config.yaml
hidden_size: 512
num_key_value_heads: 1
intermediate_size: 2048
vocab_size: 32000
norm_place: "pre"
qk_norm: false
tie_word_embeddings: true
parallel_block: false
init_std_down: 0.00687
optimizer: "muon_variant"
lr_mult_o: 1.47
beta1: 0.95
schedule: "wsd"
doc_mask: true
dataset: "wikipedia_en"
Each number is 128 + 24 x the weight over its row's rms, rounded and kept within 0 to 255. Layers, rows and columns count from 0. The size above them is the row's rms in percent of the matrix's.

# layer 3 MLP down (transposed), 2048x512, rms 0.058, rows 644-670, columns 384-511
size [104  92 119  91  97  97  98  95 100  96  88 102  96  92  90  99  96 101  96  96 101 116  98 100  98 113 100]
[[141 154 106 134  78 134 120 143 104 147 112  84 143 142  94 109 154 118 111 146 126 123 131 166 106 123 113 166 124 111 125 114 140 149 107 111 126 155 171 141 110 155 132 123 110 138 154 101 115 149 127  80 116 157 142 148 117  74 111  86 110 157 104 110 150 145 171 145 110 102 121  89 146 136 154 113 113 155 155  86  98 108 133  43 134 113 169 136 124 116 102 120 118 142 154  80 132 112 142 189 136 136 123 156 133 104 127 132  80 105 152 142 111 117 156  94 140  61 114 130 115  87 101 135 124 140 162 172]
 [150 144 152 134 186 124 121 134 104 119 107 112  86 159  95 106 109 156 149 119 149 116 146 130 113  61 155 125 137 136 132 118 175 138 111  98 114  98 128 101 131 104 103 129 156 117 122 146 153 140 123 130 113 123 145 123 154 170 157 155 141 147 144 190 142 123 129 115 122  91 110 121 162 146 110 121 124 116 128 126 160  98 143 161  93 135 141 126 123 107 160 142 151 135 119  87 137 149 132  91 130 133 136 111 143 133 139 124 145 140 100 162  64 107 143 125 140 142 159 114  39 139 128  97 166 117 131 158]
 [151 123 113 126 113 105 153 158 106 112 146 159 141 107 161 155 127 171 136 149 168 136 133 126 106 151 173 169 152 141 129  72 133 137 156 100 126 121 102 169 110 110 113 150 119 155 108 129 130 127 130 139 169 123 136 126 106 107 161 121 109 143 151 128 141 118 128 118 102 117 101 156 169 113 109 117 105 120 105 149 101 106 117 140 130 109 142 171  80 173 134 160 102 140 164 103 108 115 127 147 163 110 145 104 139  97 129 117 102 134 118 142 162 165 141 133 155 151 113 135 142 118 142 134  70 140 150 169]
 [150 120 130 138 111 163 104 155 158 127 150 112 165 104 123 157 104 157 120 132 128 120 120 151 104 151 115 131 169 126 159 102 136 114 119 139  99 132 158 146 122  81 113 111 131  98 136 108  87 111  90 122 162 124  70 152 118 130 156  93 109 145 170 171 110 107 108 117 166  70 119 120 185 127 166 131 120  93 128  59 127 171 138 164 135 116 103 140 144 131 139 148 146 141 114 120 130 109 148 154 151 148 120 130 138 120 120 112 149 131 156 124  96 128 105 119 101 113 124 130 127 177 109 120  90 134 116 159]
 [163 155 100 169 130 100 166 126  99 176 130 148 141 140 155 101 111  90 145 108  92  97 100 133 122 138 135 133 112 128 153 119 143 147 162 144 191  99 135 127 113 142 118 108 147 145  82 144 152  82  47 120 123 134 135  89 116 136 128 148 142 163 128 127 124 147 144 146 100 131 153 118 116 126 154  83 141 103 132 105 128 109 137 150 158 174  99 144 113 118 145  53 115 165 119 146 168 136 119 145 127 128 153 109 126 146 123 121 132 136 117 173 114 107 113 152 113  91 126 115 154  95 108 153 126 162 128 156]
 [ 88 157 112 142 153  93 131 161 161 136  97 135 135 134 139 131 114  91 126 128  87 105 136 118 128  90 128 196 117 157 144 114 136  59 131 132 117 153 119 112 132 151 125 135 175 117 121 104 143 137 114 143 125 153 146 123 109 147 139 114 146 137 139 115 125 163 110 137 119  76 124 126 131  92 111 130 107 130 143 106 134 131 114  94 126 138  99  99 138 118 173 150 100 121 104 121 146  88 112 149 127 146  97 118  85 136 131 174 123 103 149 156 151 113 149  95 141  93 132 126 124 125 144 155 147 169 159  90]
 [146 132 111 129 100 118 149 140 178  81 140 133 165 144 152 124  99 137 182 127 107 128 107 163 143 100 167 103 113 145  99 140 161  70 118 193 132 136 120 137 144 114 140 122 160 130 185 129 150 112 146 120 145 142  82 103 111 129 110 151 119  64 110 176 134  88  87 131 139 164 176 140 150 133 142 162 138  86 138 112  96 115 120 136 125  76  59 118 140 158 137 152 122 109  65 106 110 122 138 118 133 116  96 120 137 113 145 137 125 141 129 108 119 104 117 117 161 112 136 105 109 126 146 112 169 152  96 115]
 [ 89 143 143 130 112 124 156 124 152 106 117 115 129 105 121 131 122  82 145 110 113 132 147 184 143 117 170  97 141 134 122 137 141 136 106 132 159 142 157 121 125  83 122 124 159 152 139 120 128 138 146 135 119  94 133 130 152 120  97 115 199 164 139  85 136 124 145 119 151 115 165  95  52 121 170 135 132 155 136 158 137 121 131 161 101 127 139 107 152  92 114 124 154 134 152 125 139 105 143 149 101 155  96 140 140 157 169 142 136 113  96 164  99 104 140 150 115 124 113 130 143  94  99 116 109  88 161 137]
 [102 130 148 157  88 123 170 128 130 155 174 123  99 126 157  76  87 133  90 152 114 118  73 163 153 144 136 154 143  98 168 144 119 106 170 147 108 137  99 133 163 112 139 105 121 142 136 135 131 144 127 198 140  83  93 153 105 129 143 166  96 102 110 124 144 113 155 137  88 149 136 144 128 130 169  85 159 130 117 106 144  91  94 103 105 118 158 102 148 124  75 114 115 130  90 128 176 115 100  86 131 130 119 121 123 144 107  77 161 123 146 136 194 108 152 118 138 128 139 143 107 147 132 132 128 123 127  83]
 [ 88 144  98 136 135 112  85 155 122 146 126 136 139 143 122 149 154 129 122  99  97 138 114 115 110 163  86  92 156 140 117 130 117  96 106 105 121 153  67 147  86 110 118 136 154 122 120 148 111 117 163 108 139 145 155 123 134 107 112 123 155 123 110 139 101 123 157 138  94 117 144  89 117 143 148  98  87  85 139 107 152 143  76 127 126 130 159 165 172 119 131 117 123  99 138 104 154 134  95 140 127 120 150 192 163 147 119 162 130  84  89 127  86 131 142 122 150 121 105 157  88 134 179 115 145 145 125 119]
 [134 119  95  94 142 136 132 183 150 145  91 101 131 132 166 136 105 176 101 119 164 153 120 143 144 157 139 137 157 147 135 141 138 167  68 121 124 102 173 135 112 101 136 140 164 117 133 114 173 103 162 153 128 115 128 161  72 173 106 115 115 137 145 103 132 157 137 140  68 131 116 138  45  98 129 122 117 142 140 140 115 153 146  93 146 130 101 155 200 123 141 128 122 127 109 108 127  96 141  91 106 103 126 134 168 131 122 122 131 181 131 161 148 122 151 113 102 126 127 135  92 129 158 139 130 118 146 160]
 [121  81 162 153  93 132 161 129 105  99 133 102 101 124 134 126  99  79 102 113 127 107 120  94 154  84 146 134 126  84 141 163 110 127 110 146 131 165 113 124 126 109 143 163  95 142 135 106  75 157 120 100 118 128 132 135  98 141 164  85 101 111 158 125 122 123  87 150 134 129 101 155 115 152 132 119 130 101 103 107 105 103 173 101  99 141 151 120 133 127 107 123 116 118 105 146 152 136 108  87 136 111  93  96 121 134 125 134 151 103 127 130 140 133 104 122 140  77 166 112 153 128 141 133 127 138 124  91]
 [123 115 143 116 133 152  72 117 132 169 123 177 129 139 161 136 117 143  95 109 100 125 138 134 110  91 128 104  91 163 128 119 125 127 100 106 166 151 130 105 100 111 129 136 110 135 138 132 131 130 147 160 117 136 152  97 149 115 106 146 181 129 129 110 144  99 141 135 106 129 129 106 130  97 116 100 143 176 146 142 117 155  29 148 157 116 164 132 143 113 121 115  83  96  99 125 124 114 146 132 127 128 133 153 140  94  70  99 154 150 133 147 145 140  77 137 145 162 142 119 109 128 161 149 133 115 150 118]
 [117 153 136 172 155 152 111 137 149 153  72 175  96 144 111  95 126 124 125 138 126 135 100 137 118 139 110 181 148 148 125 118  92 141 194 149 170 140 100 110 114 134 139 130 160 139 127 140 121 160 158 178 119 113 151 133 137 158 138 100 100 134 136 161 100 135 127 154 140 161 125 133 125 133 163 103 109 160 110 125 119 156 134 149 191 153 167 176 130 120 151 150  82 178 113 162 119 125  96 144 126 135 148 106 160 136 111 133  93 130 157 146 112 141 153  97 136 110 146 124 136 110 152 123 170 103 110 104]
 [108 136 131 141 172 137 116 141 129 137 120 114  82 127 145 145 129  76 153 167 131 101 150  79  98 124 114 134 106 141 156  65 138 149 140 192  96 115  75 179  90 129 124 151 115 115 165 141 161 151 138 155 117 139 177 141  92 142 134 124 110 105 141 152 117 146 149 110 105 126 133  78 170 135 120 146 129 138 153 126 138 150 133 197 128 102 160 112 122 124 159 153 132 134 144 128 152 102 145 135 127 132 140 152 126 116 121  95 138  81 104 117 147 144 111 115 131 140 173 127 124 117 140 124 134 102 143 139]
 [135  71 127 148 169 117 102 134  96 143  84 103 129 156 162 123 143 204  83 124 128 119 173 104 150 132 119 106 150 128 144 148 148 133 137 139 147 142 145 129 119 112 156 129 111 155 115 128 107  95 144 107 111 183  97 171 134  97 107 166 143 153 120 144 127 109 136 102 121 110  90 152 113 123 155 143 177 164  93 101 128  71 124 151  96 128 129 116 125 134 162 144 143 127 148 105  97 158 116 114 123 117 128 117 142 127 128 124 145 103 131 159  92 125 101 137  91 124 106 130 130 106 129 133 133  75 170  94]
 [113  98  92 121 128 138 132 136 152 169 138 103 118 127 130 107  92 118 135 139 150  98 112 100 141 135 162  77 116 131 118 133 131 134 107  98 135 131 100  87 126 131  93 154 114 106  97 171 130 107 114 125 119 101  97  78 116 135 142  94  93  85 143 180  99 167 136 143 123 138 165 115 135 113 129 146 159 117 130 128 151 160 117 138 124 116 137 113  94 117 105 127 116 140 149  93 114 143  76 116 176 134 117 148 142 166 147  95 121 111  88 130 149 133 166 130 135 103 147 111 150 123 116 126 133 108 167 123]
 [103 164 160 147 104 137 143 134 104 107 112 156  95 121  63 121 146 103  94 129 116 139 152 194 116 114 105 112 140 157 175  84 150 125 137 127 122 140 169 120 147 133 141 126 128 122 113  98 130 158 139 103 107 125 132 141 146 121 105 137  75 134 130  96 121 139 136 128 135 122 202 126 131 121 133 149  99 200 121 166  91 104 167 171 145 146 110 161 133 142 116 157 118  90 132  99 139  85 115 147 144  89 130 129 120 128 119 106 148 147 105  95 108 121 175 143  68 102 148  93 159 127 120 125 171 130 134 131]
 [133 117 115 124 104  88  97 109 121  93 100 153  98 127 147 120 122 161  91 137  94  99 150 100 150 109 104 170 172 152 144 145  98 134 121 137 137 121 148 105 126 121 147 116 147 109 154 138 105 118 138 130 150 114 114 178 168 157  97 132 122 107 147 132 107 112 129 178 125 140 112 121 115 100 141 154 175 102 105  94  89 133 133 111 100  93 144 182  97  86 108 105  88 123 148 131 126 141 124 112 135 119 156 110 148 134 148 149 147  68 145 138 150 130 156 178  88 108 143 130 172 115 118 159 129 115 105 130]
 [121 107 142 126 112  95 129 148 102 150 153 146 127 142 115 111 115 101 129 143 137 130 141  74 180 112 116 161 130 152 103 142 128 102  93 131 140 159 142 102 135 114  92  88 163  81 142 135  95 137 133 115 124 129 143  93 115  96 135 163 112 114 135 147 166 121 123 127 122 137 141 117 111 140  94 143 152 129 109 136  81 149 142 147 118 107 156 149 160 120 125  96 104 162 148 128 137 115  93  90 135  86 163 161 158 111 124  83 112  98  75  83  83 143 115 104 105 102 111 159 158  85 144 131 137 153 103 142]
 [ 88 130 189 130 133 142 147 111 112 140 149 140 111 151 139 109 118 114  96 125 116 138 163 106  69 113 143 164 119 158 117 112  95 179 126 168 179 140 153 106 126 142 152 160 112 113 174  70 151 172 109 143 160 109 137 128 113  95 126 118 132 103 146 138 145 159  91 123 174 155  84 135 108 109 155 112 126 134 139 121 133 130 144  78 104  90 157 150  90 133 115  92 123 162 113 113 146 118 164 117 134 126 142 120 132 133 159 132 110 160 111 115 124 143 159  74 135 114  99 151 179 127 108 108 103 142 182 144]
 [155 157 106 165 128 129 125 107 114 117 134 141 133 103  96 146 172 135 124 138 138 126  98 124 157 162 128 154 100  87 159 109 114  93 118 128 107 157 161 171 144 125 143  53 117 112 135 160 131 153 105 176 108 114 135 130 145 150  94 108 118 143 109 131 132 130 143 148 129  93 103 112 121 127 109 118 133  65  95 120 131 117  62 159 110 110 112 140 141 143 174 134 122 122 130 169 117 156 186 162  88 137 165 127 142 128 140 116  99 101 116 175 147 137  99 113 129 103 135 128 100 128 151 141 159 111 124 151]
 [133 138 186 105 149 144 125 119 115 144 127 113 145 142 145 114 132 105 118 175 112 154 136 144 131 144 109  80  87 100 103 141  93 151 162 122 182  86 153 143 116 172 125  91  93  99 140 131 145 155 155 155 113 148 106 125  99 153 136 113  91 141 129 121 129  92 121 183 117 120 121 135 139  91  89 110 136 130 138  99 137 158 104 141 141 126 115  73 167 130 130 109 127  95 132 176 116 128 137 158 129 145 131 132 118 140 125 117  96 119  89 144 113 153  93 147 135 124 143 140  86 122 137 121  84 123 163 148]
 [170 173 149 129 126 136  91 169  86 160 111 131 126 169 121 114 155 164 109  82 117 133 135 181  97 121 139 102 126 126 131 101 151 126 119 109 142 150 123  95 149 105 187 111 137  94 119 100 123 129 117 128 125 121 127 120  91 155 124 111 121 114 163 162 119 123 121 158 120 139 122 136 110 121 132 109 126 107 128 126 127 134 146 102 135 110 111 146 139  82  92 148 131 119 131 109 113 127 129 119 132 127  85 172 122 157 130 130 143 121 131  81 125 157 117 114 105 121 157 151 164 106 146 107 140 138  94 114]
 [141 111 107 143 129 140 143 119  95 110 131 148 131 130 147 125 140 108 130 135 116 110 119  94 138 126 106 162 146 119  79 156 123 123 148  72 166  96 143 145 117 189 119 143 129 116 131 131 139 131  80 163 126 131 130 111 139 121 128  95 124 120 139 112 129 113  99 115  93 130 108 144 153 100 137 156  98 122 153 113 120 109 122 136  94 121 153  77 159 148 142 164 145 179 136 136 150 136 114  96 100 132 119 158 166 134 103 134 108 131  68 138 116 105 123 153 101 161 131  88 109 129 112 115 120 120 186 133]
 [114 129 117 108 144 162 147 149 109 125 148 129 179  90 134 141 111 165 109 126 136 160 117 140 170 105 114 103 135 143 102 105 130 129 113 153 147 157 136 122 123 167 148 112 127 116 125 162 110 130 129 126 129 124 118 151 174 101 119 141 162 100 169 104 134 107 123 133 142 156 104 102 113 141 103 130 150 139 130 119 113 156 158 145 152 137  91 136 127 114 122  98  90 118 137 121  93 139 124 118 108 148 154 169 156 124 125  86 114 149  92 100 146 134 137  95  97  79 126 134 104 131 116 121 117 134  71 117]
 [110 136 110 157 126  89 138 119 139 108 129 191 133 152 131 118 133 125 142 112  87 140 153 162  94  73  98 150  93 116 119 146 118 166 182 144 135 127 134 105  92 154 109 110 119 116 103  98 119 148 105 121 125 158 121 133  89 155 124  82 141 199 150 142 142  90 138 129 171 136 112 104  80 100 149 111 146 116 113 120  99 117 124 119 140 146 127 114  98 127 135 110 141 123 108 122 107 143 149  97 102 169 113  89 131 158 132 160 130 146 122 137 145 154  73  90 105 178 147 103 107 119 112 157  92 143 136 104]]
# layer 3 MLP up, 2048x512, rms 0.111, rows 645-671, columns 384-511
size [ 97 114  92  99 103  96 100 100  96 102 103  93  92  99  99  93 105  93  99  98 108 101  99  97 100 102  99]
[[123 164 114 135  69 140 123 159 110 101 145 122 166  90 110 180 140 128 124 131 121 116 153 136 105 165 152  84  98 118 123 125 130 119 132 115 103  69 153 149 114 134  84 114  65 163 187 103  87 134 142 161 146 144 153 107 146 130 168 129 115  70 121 160 137  91 138 104 128 157 124 134 105 138 113 129 161 159 142 151 173 137 105 158 123  83 113 139 128 106 122  72 132 120  76 161 139 116 155 128 132 132 143 159 144 109 139  89 167 128 109 169 180 129 153 126 171 159  98 155 119 121 153 132 139 127 128 150]
 [145 118 121 138  83 121 148  83 103 108 114 146 127 161 158 111 124  78 130 138 187 125 132 144 163 154 144 115 126 126 134  77 137  99 168 147 119 125 119 124 108 146 117 167  97 130 153 121 149 112 141 172 134 138 129 107 136 149 146 157 108 117 144 142  92 176 134  90 129 127 123 161 219 123 110 161 146 121 105 159 122 101 114 152 105 112 120 163 102 147 157 149 118 131 151 111 142 130 163 117 140  86 142 119 113 110 103 110 181 122 121 150 168 147 159 132 156 152 153 127 136 157  93 163 115 100 126 110]
 [111 115  98 109 140 127 179 152 151 108 154 133 156 131 167 132  94 154 135 148 119 148  75 105 114 100 194 141 141 168 164 136 149 100 143 114 159 121 147 145 137 110 109 120 122 168  86 145 175 128 132 108 149 193 176 135 120 131 164 103 134  97 124  99 129 129 112 112 171 141 160 123 172 105 138 114 162 117  93 112  89 110 157 132 164 131 138 120 177 126 130 101  97 130 113 103 164 114 135  84 112 123  95 119 118 119 139 109 119 113  70  75 114 113 110 140 141 144 121 160 132 111 178 112 143  99 141 148]
 [141 162 167 114 123 151 120 114 150 139 103 109 142 149 139 149 162 115  90 150 156 142  91 131 156  98  84 113 116 119 135 138 141 145 133 166 102 111 110 104 114 165 132  92 114 120  92 157 123  90 121 101 129 104 120 164 143  63  92 174 113 148 161 118 162 145 109 141 129 154 131 114 130 114 143 127 184  90 141 118 127 175 157 122 164 140 122 122 114 130 150 182 106 118 175  96 115 124 129 138 106 101 153 126 152 140 115 126 143 152 166 112  81  85 148 131 125 146  98  97 106 128 152 138 126 162 145 144]
 [106 106 123 140 102 187  59 145 121 119 115 125 131  69  95 101 126 125 170 149 122 145 110 113 115 110 134 118 112 149 130  92 118  94 150  95 104 122 145 121 176 108 114  93 166 115 119 126 150 116 123 139 122 155 140  98 134 107 114 151 186 179 101  95 155 124 116  73 110 115 164 130 125 107 130  77  94 113 113 128 118 159 135 148 101  89 126 106 129 139 151  91 141  97 136 122 106  95 125 125 123 128  89 105 122 112 152 130 115 111 103 137 134 101  93 144  73 140 124  83 126 118 130 107 143 130 109 111]
 [105 144 144 140 131 116 152 139 116 175 105 123  80 110 152 131 177 135 165 134 117 111 167 113 118 157 112 156 117  83 138 200 102 161 138 106 147 114 145 114 110 125 145 107 136 141  96  93  80 123 114 146 104 169 142 150 118  90 149 107 191 142 151 143 152 140 153  99 116  77 107 103 120  93 156 101 100 154 130 134 145 162 128 120  86 193 136 151 167 139  99 119 142 128 154 124 134 111 131  94 147  98 205 139 116 100 106 128 133  95 133 145 105  89 165 141 138 130  90 109 122 118 130 100 127 142 115 116]
 [133 131 117 140 142 121 113 114 123 197 138 142  99 137 132 115 145 158 150 143 139 106  90 149  85 141  89 179  93 123 144 141 135 115 156 108 119 122 155 102 143 138 144 120 117  88  76 158  87 123 122 153 139 137 126 118 108 164 107 161 116 111 115  80 126 105 118 168  82 121  92 132 109 117 124 170 111  98 137 145 123 185 134 109 131 164 135  91  84 107 139 131 100 142 136  84 162 148 117 161 141 140 138 123 158  73 160 162 117 119 164 155  94 117 135 124 107  94 101 117 142  92 123 121 154 116 107 133]
 [127 143 153  77 165 102 128 111 138 156 117 100  74  97 108 128 172 138 120  43 163  98 160 133 117 135 138 107  78  93 132 151 137 136 100 114 129 124 132 107 151 148 138 133 148 132 103 120 100  99 118 133 155 119 119 132 111 151 132 140 111 167 122 124 179 182 119 141 104 129 161 112 125 161  70 172  96 141 136 120 142 124 164 135 125 139  95 164 125 140 115 175  92 118 149  90 119 177 111 127 124 136 140 153 133 140 198 112 157 158 121 169 122 108 171 149 146 131 124 111 120 117 133 142 164 106 153 116]
 [161 157 146 112 142 162 134  94 161 129 138 135 146 127 161 116 116 128 122 141 127 137 142 173 166 115 141 138 107 138 165 141 139 135 150 146 131 103 128 109 134 138 111 110 133  84  96 146 130 118  90 158 108 107 150  53 113  98 147  93  84 110 150  86 123 130 103 138 126 167 141 156 169 108 142 166 120 161  98 146 108 140 180 164 151 139 104 137  72 112 131 139 148 146 121 167 128 126 162 119 148 114 137  72 113 100 124 133 149 161 161 149 145 122  95 144 104 129 157 106 162 136 107 113 161 140 143 149]
 [122 145 128 157  93 129 130 103 104  99  95 140 133 116 145 142 123 128 103 101 150 146 171 144 189 183 131 142 109 106 137 122 180 137 145 112 113  95 144  94  86 119 120 129 169 113 146 123 113 127 119 141 158 116 173 111 121 154 124 150 106 134 142 109 126 138 121 102 122 131 129 103 105  72 127 104 115 166 143 117  95 109 153 147 119 147 157 102 139 108 121 133 122 139 122 115 166 149 103 104 111 146 167 133 129 144 142 167 122 164 138 135 108 140  70 112 115 155 148 127 112 141  65 106 144 140 143 113]
 [150 149 139 116  81 144  86 136 157 144 145 131 122 105 138 172 146 102 102 130 128 164 162 124 101 157 116 135 140 118 131 154 119 123 117 105 122 120  85 109 133 137 197 117 196 105 116 147 137 117 182 148 114 116  88 139  97  83 113 141 105 118 114 143 142 122 123 117 123 142  95  97 138 126 107  84 127 135 137 136 147 117 166 101 117 162 108 165 133 156 144 189 154 139 141 115 115 136 100 151  88 115 140 148 112 136 116 160 151 153 122 149 129 111 148 119 154 110 127 109 117 170 165 183 138  93 137 119]
 [107 120  89 109 114 161 120 111 122 214 114 142 153  41 110 123 138 115 149 132 140 161 123  90 163 133  86 142  89 148 149 110 126 139 171 120  99  71 143 108 143 104 130  87 136  73 114 167  76 170 137 108 133 111 108 124 112 116 135 132 128 104 117 110 117 116 121 143 137 118 137 123 110 151 134 113 105 139 143 155 101 144 108 159 164 152 150 145 141 121 152 110 119 124 138 134 149 145 155 124 135 147  86 155  93  95  90 136 146  81 124  98 127 170 162 122 109 142 125 135 146  92 175 117 149 123 119 115]
 [131 102 135 112 131 118 141 140  93 137 141 112 136 146  99 186 105 115  96 109 112 142 135 162 103 104 100 133  93 158 120 119 121 136 128 115 152  88 142 121 178 107 119 138 141 143 119 109 187 107 147 158 102 136 132 113 125 137 108 152 162 116 136  57 135 119 141 110 123  98 131 112 153 120 107 106 160 154 120  99 124 121 162 108 122 153 120  77 151 135 161  95 162  95 148 100 140 102 131 109 108 143 142  99 127 143 135 104 141 127 120 144 138 118 116 151 155  81 110 172 168 100  85 123 161 121 148 195]
 [127 148 107 132 103 144 181 167 107 110 134 106 170  92 103  89 130 128 154 124 149 106 106 151 133 119 144 127 110 115  85 168 158 135 143 173 179 130 145  83 152 112 160 120 126  91  89 139  85 131 114 109 154 153 100 110 137 150 110 112 136 151 153 113 105 122 121 119 146 130 134 169 150 130 127  83 150 139 122 127 101 158 102 134 108 137  70 150 126 161  93 104 157 183 107 135  99 159 165 119 104 131 103 121 123 169 136 154 122 151 101 153  95 149 134  82 112 123  75 106 142 145 127 134 130 114 124 103]
 [120 158 131 100 125 110 141 117 105 142 126 112 138 127  94 125 121 116 144 169 201 108 121 139 133 115 143 134 105 124 160 103 101 167 128 134 133  88 108 115 141 125 148 135 148 144 163  49  95 149 200 153 113  98 100 134  90 176 118 164 120  88 152  96 124 119 122 155  92 159  88  75 103 129 128 125 113 147 121 194 135 164 145 118 139 115  97 127 168 163 122 121 122 142 119 145 142 146 179 128 144 156 122 146 163 108 132 160 108 118  93 159 146 162 156 175 174 144 116 104 118 130 146 109 141 120 141 102]
 [ 55 115 114 100 120 115 139 175 155  89 115 133 131 123  90 144 120 189 145 148 121 122 123 118 138 117 169 127 114  77 138 123 118 104 155 129 117 179 148 115 138 141 116 138 124 121 129  79 132 120 114  93 172 145 147  92 148 130 113 149 165 138 107 119 164 112 144 113 133 134 145 131 186 122 107 118 147  65 143 129 174  81 138 107 167 127  74 133 145 138 109 137 129 141 114  93  97 151 138 122 136 117 111  57 153 127 100 129 131 159 133 155 107 140 139 151 109  89 110 114 135 128 109 110 181 123 159 116]
 [132 113 119 121 140 129 161 123 102  97 150  97 155 128 123 151  97 141 153 138  97 149  91 115 110 142 116 140 101 136 130 133 123  74 111  97 134 180 131  97  98 143 149 151 140 126 150 130 137  99 120 151 112 142 143 148 177 154 116 139 172 165 130 144  86  76 164 171 156 114 115 113 130 111 117 131 161 108  98 122 120 113 150 128 117 132 137 116 118  90 112 123 148 147 116 178  78 116  87 146 134 145 119  87 112 128  68 104 153 164  99 179  98 158 149 134 102 138 115 136 128 116 151 138 130 138 146  80]
 [135 150 102 114 142 155 150 133 135 167 139 118 116 125  97 136 162 119 128  96 126 156  85 112 118 144 160 100 173  98 141 147 170 148 153 100 149 159 106 164 134 120 134 158 128 134  73  89 146 133 110  93 108 136 147  72 123 102 136 132 190 174 126 124 145 134 119 128 113 120 130 123 149 152 104 150 170 134 165 144 121 137 145 116 151 153 110  99 168 129 127 160 130 142 114 131 157 133 100 110 128 110 108 105 160 127 129 152  95 144 103 129 105 155 133  97 144 151 106 132 144 115 145 102 160 144 121 100]
 [155 118 151 110  72  97 138 149  97 161 125 134 133  92 101 115  79 104 104  98 133  96  94 151 129 115 143 150 177  54 119  82 152 118 137 116 142 113 117  83 125 127 168 137 113  63  88 114 135 151  98  90 132  73 147  86 134  91 101 127 141 102 105 158  93 111 107  88 126 116 133  56 141  95 138 148 156 144 126 142 130 121 126 180 104  99 191 123 111 144 170 126 118 104 116 158 146 148 140 112 116 135 125  98 121 144 133 141 141 136 130  93 149 133 101 135 130 161 101 132 153 110 170 136 140  66 145 100]
 [159 115 109 178 120 114 113 115 172  91 112 104 152 128 109 141 118 121 138 139 112 147 111 123 156 117 148 120 124 106 134  80 128 125 135 115  88 126 102 119 106 118 117 118 125 155 143 109 111 101 165 119 139 146 147 124 125 107 133 152 107 132 123 142 135  41 160 141  92 160  99 119 114  68 141 133 120 148 128 125 131  99 125  99 113 102  98  84 156 125 133 115 130 151 148 121 111 159  95 127 126 114 114 111 161 118 154 136 155 115 126 114 128 104 140 150 127 119 105  82 140 151 128 139 109 133 121 132]
 [140 120 118 166 100 126 161 111 145 151 155 109 128 131 171 158  95 161 143 131 141 149 124  68 136 129 134  92 140 152 186 111 100 147 169  99 137 178 133 112 123 117 144  94 140 105 140 134 114 111 135 111 163 132 152 104 172 115 106 109 140 116 134 136  78 130 158 169 164 139 108 143 128 162 125 168 141  87 155 149 111 132  88 182 102 104 125 125 130  83 131 122 117 127 119  91 130 118 134 111 125 103 123 102 133 119  67 146 126 134  93 121 100  72 113 158 142  99 111 146 110  90 176 108 133  84 122 110]
 [114 146 114 142 102 117  96 171 176  98 170 144 158 138 129 112  87 114 157 119 101 145 149 106 140 106 142 127 142 117 138  99 115 120 120 139 146 116 114 181 105 135 128 191 141 147 118 140 110 140 125 139 118 144 105 111 128 104 125 150 113 132 136 131  98 114 123 131 118 139 119 163  80 107 149 156 160  95 105  94 129 132 127 147 110  55 142 133 151 144 158 130 155 136  89 141 130  93 133  94 132 159 109 118  93 102 138 135 118 169 136 121 141 144 130  87 167 148 130 161 109  75  96  98 185 131 158 141]
 [138 116 163 106 130 134 122 113 160 122 121 116 147 185 139 147 106  85 126  94 135 126 130 165 127 101 154 134 124 119 158 136  93 136 123 137 142 167 116 120 105 150 109 127 140  84 141 109 105 175 144 117 105 116 155 110 144 135 154 117 154 130  99 111  99  82 103 100 157 144 140 125 121 104 127 155 110 131 157 102  93 166 119 147  78 143  68  87 115 119 147 115 103 148 101 113 121 132 170 122 107 159  76 130 146  78  79 134  86 114 108 150 139 120 151 161 125 145 125 142 159 120 161 158 137  91  99 173]
 [130 141 115 120  94 125 144 125  66 147 141 159 141 104 141  86 159 134 103 100 145  98 128 186 155 143 134 112 104 121 153 117 144 107 137 112  96 116 123 128 110 112 139 147 169 116 128 106 101 124 142 145  96  91 134 128 140 124 102  88  96 113 172 137 117  97 158 166 130 111 132 122 103 129  94 125 123 116 103 162 148 155 121 141  93 138 107 114 142 145 120 150 162 165 124 147 147  91 121 115 170 151 101 129 146 120 161  99  86 113 141 136 118  97 134 137 115 146 105 139 125 146 148 117 165 140 146 125]
 [142 114 126 110 120 124 139 132 153 148 131 119 130 170 152  92 125 112 178 152 155  92  99 147 122 144 165 107 101 106 143 112 131 108 127 123 127 142 128 164 131  88  94 156 126 107 133  96 148 151 152 145 137 152 173 132  80 161 122 117 165 173 132 113 111 144 120 120 159 143 156 117 144  99 135 140 142 118 126 148 132  86 103 109  81 109 148 135 157 137  87 127 151 156 134 103 143 144 169 134 149 115 145  86 109 129  87 165 121 151 153 154 105 149 128 157  92 118  95 104 154 131 108  91 129 153 180 151]
 [108  76 112 132 124 146 138 107 141 117 144 156 132 117 140 113 129 128 134 102 134 150 130 171 135 130 130 119 147 135  94  74 153 121 135 134 122 148  77 116 108 100 124 100 160 112 161 107  80 121 113 153 109 138 106 150 117 123  57 122 122 136 110 143 115 165 156 142 133 132 127 124 126 100 155 131 156 136 145 118 144 151 110 132  96  73 150 112 104 159 110 128 120 100 117 133  88 120  80 108 110 111 166  96 145 176 139 103 104  77 111 137 109 139 126 189 126 105 126  85 148 114 136 115 190 129 153 137]
 [126 126 107 166 119 150 154 112 115 161 121 130 137 128 134  81 132  83 159 112 131 149  97 133 152 160 120  72 133 152 145 104 136 147 141 132 153  87 118 172 142 135 174 128 125 119 114 132 174 153  95 207 147 124 137 120 153 126 133 111 129  99  92 132 126 143 117 105 153 112 102 112 142 123  99 169 139 141 110 146 136 114  86 146 115  90 113 157 137  88 122 140 140 138 160 152 127 126 153 149 117  91 107 127 119 112 111  95 136 135  91  93 170 140 116 114 147 184 154 127 114 119 133 125 153 146 133 111]]